python train.py --n_layer=26 --activation="swiglu" --rope_base=10000.0 --rope_fraction=1.0 --attn_scale=0.125 --bias="none" --init_std_o=0.0 --init_std_down=0.0 --optimizer="soap_variant" --weight_decay=0.078 --final_lr_fraction=0.0
Each number is 50 + 10 x the weight over its row's rms, rounded and kept within 0 to 99. Layers, rows and columns count from 0. The size before them is the row's rms in percent of the matrix's.

# gate: layer 6 MLP gate, 320x128, rms 0.145, rows 286-319, columns 64-127
# up: layer 6 MLP up, 320x128, rms 0.137, rows 286-319, columns 64-127
# down: layer 6 MLP down (transposed), 320x128, rms 0.128, rows 286-319, columns 64-127
gate286 107:47 57 31 40 56 55 57 57 51 45 60 21 45 67 44 52 50 32 64 72 51 35 64 61 36 43 51 56 56 53 59 65 59 56 45 46 35 40 52 46 43 44 48 24 48 50 47 51 36 51 53 58 47 40 42 39 40 45 50 41 21 50 49 60
up286 106:31 46 51 54 41 24 41 55 44 46 59 36 38 44 46 36 51 48 60 51 44 38 54 69 57 49 50 73 49 51 60 54 39 45 58 34 53 34 49 44 39 67 54 47 53 47 54 64 44 46 33 58 53 52 46 41 54 31 44 64 54 45 54 44
down286 105:47 57 53 45 37 35 51 57 45 42 45 40 57 49 51 57 38 45 55 51 51 65 53 58 45 61 62 56 56 37 55 52 47 57 52 33 37 58 44 57 37 23 51 31 49 56 58 63 48 54 64 55 64 65 40 49 46 24 65 62 44 38 58 53
gate287 107:68 42 54 39 42 43 56 56 42 38 52 29 44 55 47 58 47 39 31 56 52 55 50 42 34 57 66 56 51 59 80 62 53 40 43 35 60 44 50 43 63 35 53 28 40 59 50 56 44 47 40 60 41 39 46 46 48 35 50 45 32 49 51 37
up287 102:59 42 25 37 54 50 52 71 57 48 38 70 46 46 64 67 60 47 47 49 60 46 45 40 44 33 50 27 65 47 44 71 56 61 53 46 65 42 58 54 54 74 53 40 62 43 40 37 50 47 56 42 53 70 45 64 48 43 39 66 53 56 51 41
down287 107:53 56 37 59 53 56 49 49 44 61 54 64 40 65 39 47 59 65 54 41 50 41 43 54 65 49 47 41 50 49 63 48 58 49 64 42 50 55 55 75 56 57 51 55 48 47 44 32 38 29 41 42 41 43 38 46 59 56 54 54 88 45 49 51
gate288 091:50 40 35 50 58 64 49 59 45 40 61 56 52 45 54 72 72 53 31 61 62 65 47 50 41 70 53 32 53 45 43 51 49 43 40 75 26 35 55 59 63 56 63 37 31 57 49 51 40 62 40 53 58 34 62 47 48 44 65 34 46 76 52 45
up288 095:64 42 54 59 64 49 48 39 53 61 57 60 33 52 44 47 58 42 46 25 35 46 51 44 45 40 56 44 73 44 53 47 68 43 40 53 56 30 43 39 45 59 63 57 71 59 32 51 54 44 64 38 60 67 51 54 40 50 57 69 41 58 54 46
down288 096:64 60 58 60 53 40 33 41 32 71 49 65 34 50 57 40 53 44 59 53 52 36 57 51 60 42 43 51 65 49 70 56 44 52 42 37 54 35 40 39 52 52 54 53 59 30 62 27 35 37 54 43 53 70 60 50 43 52 31 52 29 38 48 43
gate289 095:45 49 41 43 46 43 48 57 58 59 71 70 65 57 43 43 54 57 52 42 38 41 25 52 36 42 61 53 57 53 59 44 49 38 44 54 66 52 47 49 61 48 76 43 53 45 50 40 47 34 62 47 38 43 30 35 61 62 38 57 55 33 58 51
up289 096:44 46 37 59 45 51 56 59 59 63 44 55 52 55 44 46 36 58 67 47 57 57 40 48 39 48 49 48 39 46 36 55 43 66 64 43 19 36 46 54 55 48 50 41 47 50 54 48 67 51 50 38 43 53 39 55 52 52 29 60 66 51 43 41
down289 100:60 48 48 51 55 54 42 28 39 34 43 60 50 46 65 41 68 55 35 56 54 46 74 54 44 59 41 35 54 48 42 67 66 53 52 43 52 42 58 50 52 41 45 61 65 49 43 52 52 28 44 45 67 48 59 50 50 38 66 42 34 57 49 58
gate290 098:41 35 37 45 32 43 56 39 53 54 44 45 58 66 51 51 59 50 48 63 57 43 47 42 43 59 59 54 59 53 36 38 49 50 51 59 53 57 42 45 47 36 62 62 61 51 59 54 46 39 60 72 48 43 51 41 43 58 61 55 44 62 48 67
up290 096:38 48 50 36 58 41 47 45 65 57 51 34 36 50 59 36 61 38 70 51 44 66 63 48 65 55 69 51 50 42 49 51 43 48 55 22 48 51 40 56 69 33 74 57 62 59 46 48 64 46 60 50 66 53 57 45 45 55 32 48 55 44 57 28
down290 096:58 55 63 56 51 62 43 36 47 52 52 56 42 62 53 59 54 50 51 45 39 31 37 59 60 51 66 53 47 48 52 44 44 46 39 43 35 53 50 49 47 61 50 46 46 49 32 62 57 65 50 41 69 51 68 43 53 45 47 47 39 49 52 60
gate291 102:42 53 46 59 62 18 52 43 49 67 57 51 56 37 53 70 38 47 30 44 50 39 44 32 45 47 41 60 66 47 41 63 48 69 61 42 47 59 44 38 62 62 38 44 56 53 52 42 42 58 48 48 15 44 42 54 50 67 44 66 46 57 49 39
up291 102:43 40 48 55 59 49 51 53 45 54 58 54 59 37 67 33 40 37 54 40 49 61 43 37 54 38 49 46 57 53 71 52 68 81 28 53 41 42 54 47 48 38 55 39 60 49 62 53 55 61 48 51 51 58 33 55 53 44 30 58 40 43 50 63
down291 102:43 64 48 53 40 42 32 60 40 34 35 45 59 58 43 66 56 53 41 42 59 41 50 65 65 70 34 49 40 58 59 54 59 44 68 48 48 55 50 45 41 42 51 52 59 53 53 47 56 32 58 57 55 43 51 50 42 42 61 49 37 50 43 43
gate292 101:39 55 41 44 70 47 56 55 52 56 52 55 27 34 49 54 42 48 62 55 53 32 42 47 43 50 41 53 52 64 54 58 32 50 49 50 56 41 53 33 61 43 42 77 47 55 48 56 49 64 51 54 40 52 39 36 62 48 48 71 45 55 52 43
up292 106:49 31 35 55 59 59 57 52 55 64 42 68 56 58 48 36 53 51 43 56 57 59 65 30 42 41 37 41 55 48 56 41 64 53 47 53 48 58 45 41 54 55 67 51 63 47 54 34 55 67 28 47 29 64 58 48 42 54 52 41 38 51 47 50
down292 107:46 49 70 52 46 66 41 54 53 38 44 36 33 49 51 56 53 46 40 43 54 65 46 60 41 59 58 50 40 44 35 36 73 37 50 55 57 35 67 63 45 35 49 48 57 58 57 42 46 34 60 43 53 43 52 53 41 52 54 36 67 49 59 60
gate293 101:39 72 42 58 42 38 43 52 50 56 49 51 55 70 50 37 51 76 52 39 59 67 50 60 68 27 62 63 52 59 52 53 47 45 54 52 31 61 55 48 46 41 58 47 40 56 46 46 54 54 30 60 59 49 41 28 51 62 45 47 45 58 52 44
up293 119:36 47 34 37 51 54 53 37 53 60 47 43 52 44 53 60 46 59 56 39 56 51 69 51 80 56 37 45 40 52 48 63 69 36 60 52 56 52 38 67 64 63 59 58 52 56 39 53 51 57 46 58 30 46 57 58 51 33 50 62 54 45 39 49
down293 110:45 64 34 55 53 50 47 45 59 47 46 65 46 55 61 37 60 53 43 50 52 66 66 59 64 45 53 49 56 66 52 63 40 51 53 33 46 51 56 49 52 53 50 74 44 65 38 39 27 49 55 33 40 53 50 52 48 43 56 53 59 44 39 41
gate294 091:56 49 70 50 43 38 52 56 59 67 46 58 41 65 51 63 47 67 48 46 71 49 55 56 25 59 46 31 42 39 71 49 50 58 56 49 40 54 40 69 59 32 62 46 58 55 53 46 55 33 53 59 67 49 59 41 37 41 40 60 47 53 52 57
up294 100:50 40 45 43 54 60 54 47 48 54 61 61 53 38 41 52 68 54 37 52 47 48 50 50 59 50 37 40 56 40 45 52 57 45 60 68 55 49 50 45 68 54 45 49 43 48 50 69 31 54 40 38 39 50 48 62 48 60 61 34 42 43 37 41
down294 097:43 50 39 43 62 71 48 59 48 69 58 40 45 41 50 57 54 51 58 55 53 57 45 42 50 44 49 56 63 40 46 58 53 60 50 65 46 50 36 48 51 58 53 56 60 50 51 64 47 49 35 47 46 53 61 52 38 58 57 29 34 48 30 41
gate295 108:54 56 40 40 57 53 46 54 56 58 44 48 71 60 50 44 62 41 47 41 60 36 66 53 48 32 80 40 33 46 41 57 50 41 42 48 37 46 71 66 58 61 64 52 61 30 32 44 55 45 50 51 48 52 50 46 64 31 51 37 41 51 51 44
up295 102:47 62 46 38 43 43 42 55 40 45 67 43 69 46 52 42 44 41 68 67 36 52 51 59 29 54 53 66 42 44 57 47 62 51 42 33 49 45 58 64 60 46 34 62 55 65 42 47 50 56 34 70 46 51 55 38 61 47 52 61 49 63 66 47
down295 109:54 60 52 52 51 47 66 46 45 50 47 37 44 59 55 50 52 61 46 48 49 63 42 47 58 56 36 55 52 55 54 51 51 58 61 51 50 69 40 34 48 44 53 56 47 50 61 63 44 47 72 24 58 68 52 54 47 37 59 66 59 61 34 52
gate296 087:58 39 51 39 53 80 45 35 36 61 52 35 38 48 42 52 45 50 59 54 54 53 50 58 48 62 52 46 62 46 50 69 49 69 69 56 47 45 31 60 46 50 43 34 51 47 40 42 53 49 57 49 75 53 54 52 49 49 55 48 37 59 59 42
up296 094:53 41 60 54 45 45 39 51 41 66 62 59 49 41 49 48 49 58 67 55 51 53 56 65 47 37 39 60 48 47 47 43 61 49 39 48 45 69 59 45 46 30 47 24 73 42 51 21 39 55 68 56 35 47 38 44 52 48 56 52 55 66 58 34
down296 101:69 61 51 56 47 38 49 60 52 44 36 52 44 46 45 62 57 36 52 74 46 38 49 63 60 54 45 54 40 72 41 41 67 49 54 48 45 46 50 48 55 41 69 58 57 48 53 43 56 48 38 52 41 43 41 38 46 56 55 33 43 39 43 52
gate297 093:51 47 50 46 47 62 44 56 32 59 62 34 61 60 40 56 48 55 48 45 46 56 33 55 33 28 28 33 55 52 65 44 42 57 48 33 35 45 52 67 69 62 46 52 51 37 29 58 31 47 47 63 46 50 38 42 49 52 46 37 41 47 47 54
up297 089:38 67 51 59 56 38 43 53 50 48 47 57 60 44 59 40 55 64 50 45 31 43 57 58 57 57 34 35 55 44 64 51 45 45 51 45 52 50 41 48 41 54 34 36 41 55 50 48 38 41 41 56 60 47 38 37 64 55 47 57 51 64 50 54
down297 095:50 58 35 46 39 58 78 50 60 65 42 35 36 55 40 49 45 33 47 51 58 60 43 63 64 36 41 37 48 30 38 46 43 51 38 50 63 26 41 43 46 43 59 50 53 37 43 51 51 50 52 64 47 54 52 38 33 34 55 51 59 47 50 62
gate298 108:40 41 32 42 50 54 50 54 47 49 53 45 60 66 42 39 63 40 49 35 59 53 35 49 40 53 63 72 61 42 39 66 39 53 32 67 50 52 56 47 50 61 64 46 53 45 60 41 42 46 59 57 41 33 41 41 61 56 49 45 50 62 31 48
up298 096:50 65 54 57 49 44 49 34 59 56 61 52 58 31 45 42 42 72 32 52 50 47 39 49 54 27 48 36 50 73 56 55 54 50 69 45 56 42 41 53 66 54 52 55 37 49 43 78 44 45 44 41 67 65 56 52 44 43 44 56 70 51 64 41
down298 091:55 46 56 46 49 59 43 53 58 54 58 51 65 53 60 52 54 57 46 63 55 55 45 66 35 56 57 53 59 37 43 47 44 48 46 47 54 48 51 44 61 60 42 36 55 27 42 20 46 54 40 52 26 46 41 43 56 63 56 50 23 75 42 51
gate299 096:63 45 59 55 33 49 56 60 47 56 53 47 54 50 53 41 56 41 29 38 50 40 32 53 50 49 43 42 45 56 53 32 45 58 63 63 41 51 60 49 64 33 37 52 51 67 32 50 49 35 50 57 42 67 42 34 26 46 35 35 48 46 51 44
up299 111:31 53 52 45 44 39 49 32 40 50 53 41 46 46 35 57 51 51 62 54 53 45 47 53 31 37 59 40 69 50 40 36 41 47 56 46 43 63 54 55 68 70 54 42 32 40 40 39 58 54 39 49 55 54 55 41 52 51 63 31 53 44 55 51
down299 104:39 68 54 32 65 51 62 44 55 59 38 40 43 44 47 34 52 55 63 64 48 42 50 54 38 44 41 55 45 38 39 74 33 56 58 44 54 43 46 55 57 58 68 46 33 36 40 56 48 50 46 48 55 60 37 72 50 56 49 48 58 43 38 63
gate300 096:57 52 38 43 48 51 42 21 50 59 63 58 44 56 52 46 62 56 63 62 53 41 40 63 53 59 55 54 58 50 22 45 62 58 53 57 72 49 55 44 41 42 44 42 41 38 55 59 51 69 53 45 65 47 43 73 47 44 50 67 47 66 54 37
up300 100:58 38 58 57 47 60 57 57 35 46 49 68 48 37 47 29 37 61 66 34 55 51 49 42 56 36 53 45 52 38 62 53 54 57 55 46 39 50 76 54 48 47 38 55 60 44 50 60 37 54 53 51 49 42 42 39 53 54 56 34 46 58 41 56
down300 093:61 44 41 59 23 41 64 56 66 38 68 51 58 36 46 45 46 67 56 37 57 46 55 44 51 41 39 40 66 43 54 46 55 59 65 47 50 56 60 46 48 53 67 62 50 59 48 56 26 37 51 50 49 61 47 48 34 68 43 52 35 54 59 54
gate301 109:51 46 59 50 46 70 64 67 49 50 64 46 50 67 47 60 34 54 45 55 41 27 39 59 50 47 33 48 50 44 49 56 60 44 63 36 36 40 61 54 37 59 65 63 60 43 57 49 42 32 41 55 64 51 47 65 29 34 37 64 43 57 48 44
up301 116:37 62 68 36 42 63 48 38 68 47 49 69 51 41 47 55 46 50 72 44 53 51 46 61 53 50 47 57 39 45 60 42 43 58 77 74 25 54 58 74 33 55 47 56 48 35 51 68 49 54 43 37 55 41 42 54 33 63 45 54 46 42 42 42
down301 107:51 52 42 41 41 44 70 46 50 48 61 59 64 43 47 55 48 63 72 46 56 29 57 63 41 42 48 48 50 43 70 46 38 57 57 59 45 56 49 65 37 57 64 38 47 37 51 58 57 43 65 63 53 66 68 59 55 64 37 56 59 33 36 49
gate302 106:54 46 39 37 49 33 58 48 51 48 47 42 45 51 56 51 39 43 48 61 70 54 54 72 54 69 50 33 62 43 37 63 46 53 26 35 42 56 48 36 48 48 36 50 47 60 53 54 47 40 47 58 51 63 48 32 60 51 54 48 48 34 58 38
up302 089:51 67 35 62 47 41 61 54 55 57 44 47 32 50 51 47 65 45 54 39 68 45 53 51 61 39 57 44 40 64 31 69 69 46 59 57 50 45 47 59 51 52 62 55 69 59 54 39 69 43 49 23 51 46 53 54 61 42 59 59 46 60 54 64
down302 091:46 45 51 48 56 57 31 50 57 51 47 59 55 42 46 43 53 51 50 42 69 43 49 53 69 52 40 58 39 67 32 42 51 45 48 58 49 32 48 34 53 50 62 45 61 42 47 62 56 68 40 42 52 34 34 54 62 39 33 67 62 54 27 63
gate303 104:51 39 55 55 37 39 64 44 55 53 69 45 38 50 52 49 39 69 63 79 58 52 66 39 55 61 46 52 52 46 47 63 50 48 56 57 49 55 43 42 43 56 63 36 36 49 63 74 61 52 51 49 55 67 31 55 52 43 34 56 40 54 43 59
up303 113:53 56 35 58 50 43 43 49 55 61 38 48 71 65 29 48 44 45 43 35 44 41 38 55 62 68 63 43 47 55 59 48 41 49 46 57 46 58 52 61 65 34 46 64 67 54 18 39 39 44 53 52 29 59 58 59 41 68 53 54 57 51 41 61
down303 103:45 50 41 48 63 50 61 56 49 42 59 37 53 58 62 51 37 48 43 46 53 49 40 51 59 35 63 47 34 73 62 34 48 50 58 54 57 57 51 58 76 58 63 64 56 57 45 48 31 52 62 54 48 43 71 51 37 47 52 69 37 53 37 49
gate304 087:50 39 44 50 60 59 57 44 43 48 55 58 67 52 39 72 59 42 41 67 49 40 40 45 51 46 55 43 48 51 56 32 36 53 68 29 50 50 72 46 49 40 44 64 50 41 37 33 60 62 54 58 65 62 48 47 47 59 43 56 45 45 53 47
up304 092:38 43 44 42 52 28 42 45 44 31 49 46 48 72 58 44 36 68 48 59 43 47 56 40 45 53 50 49 51 63 54 49 35 41 41 59 36 59 41 48 54 65 45 27 39 36 63 44 48 44 47 55 45 57 48 51 53 35 39 37 58 49 58 47
down304 097:30 50 60 52 34 51 40 43 59 28 55 58 31 60 53 46 41 48 46 53 61 53 68 54 41 41 65 61 46 70 50 48 61 30 40 60 59 56 61 38 52 67 59 48 50 65 46 48 49 33 63 37 48 35 39 59 47 35 47 56 58 69 55 48
gate305 101:55 33 50 56 66 43 49 53 64 41 50 36 52 60 47 63 45 57 50 61 43 41 69 49 49 68 70 55 57 68 62 67 41 54 53 37 61 56 59 55 53 44 39 44 49 66 49 56 47 34 41 58 52 63 46 51 45 36 51 58 44 48 48 56
up305 098:50 53 38 44 62 58 62 68 57 34 51 39 50 58 47 56 46 58 48 32 61 51 48 52 50 52 53 56 70 51 28 51 39 68 57 50 55 47 41 42 33 40 51 45 40 59 58 59 43 35 61 48 60 49 39 72 34 47 57 42 43 46 43 40
down305 101:68 43 43 57 70 60 57 49 50 38 43 39 47 52 35 58 55 57 51 42 65 45 64 51 41 45 58 48 65 12 58 49 45 70 44 41 58 50 65 42 57 37 56 65 27 46 64 49 48 58 44 52 53 43 42 65 54 60 37 49 56 51 48 65
gate306 094:41 61 49 48 55 36 47 40 41 54 54 44 38 54 54 42 53 41 40 60 42 49 47 62 42 73 64 58 55 45 57 60 39 47 47 31 31 55 41 55 62 45 45 43 38 67 44 53 63 52 36 68 55 51 57 66 49 47 42 64 57 54 39 36
up306 100:59 45 52 62 62 56 44 24 64 50 70 51 56 40 47 47 63 49 57 51 65 55 48 41 29 38 56 64 50 52 43 44 50 53 33 49 75 21 66 42 50 46 54 47 38 54 38 60 37 60 65 42 53 60 41 45 53 50 45 47 51 56 52 30
down306 097:49 47 42 28 49 45 48 68 49 36 34 50 60 41 41 48 41 63 41 36 55 47 41 40 26 41 41 62 38 69 47 53 53 63 58 50 62 43 59 35 37 59 56 42 68 37 65 52 52 44 59 49 23 51 52 59 46 59 65 40 56 48 46 41
gate307 084:52 36 50 55 35 56 40 55 55 24 61 44 40 54 45 47 48 47 50 43 47 38 49 63 47 47 45 37 54 35 47 64 62 52 41 53 76 35 49 58 44 58 37 46 36 57 58 52 66 40 52 63 56 38 44 31 58 65 52 53 52 71 60 55
up307 082:62 47 47 69 39 57 67 52 43 60 52 53 34 61 55 55 48 32 47 59 61 43 63 50 49 45 56 50 47 43 59 24 34 61 31 57 56 51 42 48 65 37 47 49 43 42 41 52 67 46 42 66 37 42 52 65 47 44 53 64 59 61 46 45
down307 088:66 43 55 47 57 43 60 65 48 50 54 57 51 59 41 59 48 67 50 31 50 38 57 59 44 39 52 58 52 52 50 62 64 57 44 52 55 50 51 45 50 21 61 49 52 19 48 50 52 47 46 33 69 50 40 51 48 51 30 71 60 71 51 46
gate308 103:57 67 38 58 52 50 64 42 51 36 50 45 62 49 66 47 49 67 36 33 45 62 49 58 41 43 59 51 63 55 38 64 54 48 52 46 39 64 67 52 69 28 50 60 42 52 46 34 37 60 45 49 46 53 54 54 50 50 51 41 50 61 58 53
up308 092:55 63 42 51 68 51 51 41 43 39 47 38 41 46 46 63 43 56 30 49 54 48 45 41 68 48 46 50 46 52 65 42 51 52 56 40 71 58 44 63 67 48 56 46 44 62 33 55 62 53 54 48 56 57 55 52 52 52 33 44 59 52 47 42
down308 098:42 48 51 52 51 41 44 41 65 53 54 46 60 64 46 53 54 49 47 36 40 43 40 55 52 36 69 72 45 57 53 49 46 49 65 52 46 65 40 49 39 70 45 56 69 53 51 41 49 52 19 59 50 45 45 56 58 46 42 45 20 70 39 42
gate309 089:50 56 46 46 51 53 44 45 57 52 54 53 55 49 34 52 59 49 49 59 59 49 43 60 42 65 45 66 65 42 42 49 49 62 52 46 47 35 55 56 46 35 30 54 56 64 53 55 44 56 62 47 36 38 47 53 41 66 49 53 49 56 47 36
up309 091:56 54 51 51 44 40 45 38 65 55 54 54 36 55 67 71 46 58 43 44 64 44 54 65 42 63 40 67 49 37 38 29 57 38 55 59 32 38 52 55 58 51 50 55 50 35 71 59 63 56 49 35 42 24 43 36 66 47 40 52 51 65 46 52
down309 093:58 50 50 41 33 59 42 57 39 40 51 60 60 42 54 58 47 52 42 37 49 51 52 34 34 51 60 73 44 47 45 48 70 37 54 54 46 55 63 51 67 50 50 54 48 41 45 59 42 57 38 48 57 35 43 42 60 42 45 58 71 52 51 42
gate310 105:67 35 34 47 43 64 51 60 65 43 62 32 36 48 56 49 46 30 46 46 41 62 47 42 45 47 56 44 52 54 35 52 48 43 46 58 49 55 54 48 39 54 48 46 38 49 49 66 36 41 58 43 56 29 35 47 63 40 53 49 48 37 22 33
up310 110:47 61 41 52 59 66 49 36 57 62 44 47 49 36 43 64 58 60 40 62 58 50 57 55 24 46 34 50 51 42 58 61 46 66 58 80 39 57 52 45 54 46 44 63 35 58 44 47 57 52 51 64 68 55 46 53 36 51 61 51 53 48 38 58
down310 110:53 54 54 49 50 37 62 53 58 52 34 63 51 57 64 47 55 48 48 34 45 52 35 56 56 67 57 58 45 52 55 56 54 60 64 59 57 49 59 50 43 54 61 53 44 40 48 38 52 56 55 55 36 52 68 43 58 67 43 56 47 66 50 49
gate311 106:63 41 61 47 49 57 51 65 55 58 48 38 37 46 49 51 53 61 39 67 39 37 72 54 48 48 55 51 60 60 54 59 36 51 73 47 50 38 68 50 39 43 60 42 51 45 47 55 33 39 50 59 43 55 44 48 43 54 61 51 24 43 51 64
up311 116:35 58 29 61 32 33 40 53 48 41 37 55 44 53 48 44 63 51 57 59 67 39 54 56 58 45 66 73 51 67 66 49 41 51 51 61 45 55 37 37 53 41 70 50 29 52 62 50 39 27 48 52 45 58 60 57 49 60 51 56 64 45 55 50
down311 115:61 39 28 56 56 50 51 60 50 58 49 48 48 51 38 61 34 57 51 48 55 60 52 63 51 39 40 49 45 43 45 56 60 73 55 57 51 69 45 54 35 43 46 60 57 51 52 53 55 70 57 37 36 70 49 28 42 41 66 77 41 49 50 66
gate312 102:44 32 48 28 50 75 51 43 54 46 60 35 45 52 31 66 56 62 47 49 41 34 46 59 53 44 52 39 59 54 45 58 51 66 60 37 47 57 52 62 57 58 50 55 30 74 30 57 63 58 44 39 43 43 57 42 40 59 38 29 51 63 42 57
up312 095:48 48 60 59 43 50 56 51 44 51 67 44 57 45 31 42 65 57 55 44 35 48 49 53 69 48 51 56 56 56 52 52 52 40 70 58 47 53 63 50 33 40 43 69 45 56 49 48 47 62 45 63 69 45 58 47 50 41 30 40 57 36 42 40
down312 097:44 39 43 41 43 64 41 49 51 46 60 37 56 66 42 67 44 69 52 44 51 37 46 58 58 36 56 50 62 29 51 67 74 54 59 39 61 52 45 41 41 67 48 57 35 60 38 49 54 46 52 35 38 44 44 61 39 48 44 42 62 41 28 44
gate313 095:65 64 53 36 52 39 60 49 50 47 57 51 51 47 62 53 38 57 49 48 46 49 48 74 54 46 53 42 53 43 43 59 58 25 41 56 49 56 56 36 56 39 44 41 43 47 67 45 73 44 51 50 44 37 47 60 47 20 37 58 51 37 50 55
up313 095:49 52 50 58 48 30 46 50 62 55 63 41 56 56 46 37 39 50 37 51 59 43 35 62 53 68 41 49 42 33 44 52 53 64 40 38 49 48 41 46 59 40 57 58 40 52 39 52 58 37 40 58 61 28 53 39 54 45 66 71 39 62 42 47
down313 093:59 41 51 50 66 53 53 61 36 49 62 55 46 58 40 42 58 43 55 38 70 57 56 44 63 59 56 51 49 50 47 65 44 65 62 48 56 49 48 72 41 73 44 51 43 57 62 35 47 26 48 55 63 53 46 52 52 46 52 70 57 59 53 49
gate314 093:46 62 47 53 43 46 52 56 50 53 64 35 61 52 56 76 31 44 56 44 52 50 37 60 64 65 67 41 49 62 50 34 46 45 67 39 37 55 40 47 45 55 34 54 56 67 44 45 70 45 43 49 50 44 36 57 53 43 46 76 66 42 44 45
up314 094:59 57 49 56 46 45 56 40 52 69 59 46 42 68 42 80 58 42 35 49 47 43 53 53 49 53 67 55 44 18 54 48 38 60 67 51 40 31 42 48 45 49 54 57 44 59 56 52 51 54 64 54 61 29 48 55 55 50 50 46 55 39 36 46
down314 100:55 50 44 65 38 50 46 49 44 70 67 33 42 42 43 57 45 44 56 56 52 52 48 53 42 51 38 40 55 78 77 50 37 73 53 59 54 49 54 63 62 45 31 60 58 33 53 61 41 57 53 51 61 45 38 53 47 56 39 49 53 35 40 42
gate315 096:46 57 59 50 52 50 45 57 59 38 48 48 50 51 37 54 45 63 60 56 54 61 66 67 50 33 58 54 56 42 42 38 55 39 51 26 49 59 58 46 49 46 38 53 38 60 67 71 56 37 67 47 43 48 47 53 29 51 51 32 47 66 48 44
up315 094:73 38 49 44 50 61 62 41 47 61 45 73 57 51 30 40 39 58 63 36 46 49 46 46 65 40 50 27 47 54 52 44 74 35 55 43 54 57 52 49 48 54 42 55 63 41 47 30 50 36 52 55 63 46 48 52 49 47 48 51 49 45 40 42
down315 095:30 72 49 65 43 35 57 33 49 68 59 48 46 56 57 51 40 61 52 65 32 54 55 51 53 72 51 57 48 59 57 44 51 43 60 51 51 45 42 35 48 49 38 44 44 75 47 33 53 53 43 51 70 42 49 46 51 54 52 50 56 45 45 50
gate316 092:73 66 43 60 52 33 50 61 48 38 57 54 60 64 72 55 55 65 56 40 54 59 47 29 46 59 47 40 42 53 52 53 39 45 40 63 44 27 62 45 45 56 55 54 51 52 37 43 46 44 59 36 49 52 56 53 43 53 53 59 57 63 61 63
up316 082:53 43 41 66 40 48 58 56 48 54 47 48 38 48 39 47 42 50 57 61 47 36 42 53 41 55 78 44 55 39 62 35 70 46 35 46 52 78 31 42 42 60 49 58 45 45 76 63 51 52 47 73 40 48 51 48 68 43 37 51 49 59 37 49
down316 094:65 56 34 46 44 57 56 78 54 74 54 53 58 49 39 54 25 53 44 53 45 36 39 64 48 48 62 40 55 54 60 39 56 47 30 58 39 50 58 40 61 52 54 57 56 88 47 59 60 40 61 53 52 53 37 63 52 40 39 50 44 45 50 54
gate317 107:54 63 44 61 28 40 66 57 53 63 54 43 54 43 66 46 31 50 38 48 74 49 52 45 47 51 48 45 57 69 45 53 61 47 48 52 44 52 40 59 32 53 31 49 56 53 58 51 46 56 37 48 50 44 41 46 44 46 58 68 53 52 47 48
up317 115:37 35 49 32 48 43 38 38 49 76 54 65 41 57 42 44 45 55 48 64 46 41 50 60 56 54 59 50 61 45 43 47 27 35 52 64 55 57 51 50 47 56 55 57 56 35 55 79 46 61 66 36 58 58 51 52 58 45 45 30 56 45 50 57
down317 106:60 65 46 43 51 38 46 54 47 48 57 54 53 56 50 31 56 72 70 52 57 57 50 54 40 46 68 59 32 71 60 48 47 54 51 40 44 64 48 35 59 28 55 51 29 46 48 39 46 67 33 47 45 35 65 66 41 50 57 27 34 43 45 53
gate318 104:63 61 36 48 55 30 44 54 47 44 55 37 40 45 57 43 52 44 39 49 34 51 52 53 47 68 65 51 59 46 45 41 41 40 63 51 49 57 54 52 35 47 38 54 43 43 40 30 48 51 46 36 36 46 56 53 49 49 52 44 39 52 56 42
up318 094:58 48 55 42 36 46 54 59 49 60 49 51 62 48 49 33 28 55 31 44 40 66 61 56 79 48 74 57 37 52 46 57 50 40 60 55 54 35 43 51 51 66 51 52 70 53 42 37 38 47 54 42 48 45 59 51 59 45 47 49 39 39 50 38
down318 099:55 38 68 45 53 52 63 38 63 57 49 61 59 50 53 40 54 64 51 54 50 51 44 32 53 43 41 50 59 64 51 56 64 57 42 28 43 46 41 41 57 56 41 45 54 51 49 47 44 70 50 60 62 41 37 42 47 60 54 51 32 55 57 67
gate319 100:56 64 54 51 37 35 52 48 47 41 60 52 56 42 50 52 58 68 48 48 75 51 37 50 37 47 37 51 51 30 26 56 53 49 39 64 49 59 55 56 38 53 55 55 43 60 68 61 45 51 42 49 49 42 64 62 42 37 40 58 44 41 59 60
up319 105:56 70 47 60 52 48 59 46 40 37 64 54 56 51 51 22 71 51 51 61 62 42 39 60 42 59 68 50 41 55 65 47 49 63 39 61 52 72 57 56 38 53 45 40 40 44 59 70 56 72 57 55 45 58 49 39 63 32 48 48 45 62 52 40
down319 104:52 52 43 48 48 48 45 42 26 45 62 57 67 37 50 41 57 56 39 73 64 31 50 42 37 56 51 43 50 44 67 42 58 58 48 53 65 44 64 65 44 58 46 37 39 56 71 51 64 53 44 68 43 52 61 45 53 55 44 57 64 54 72 45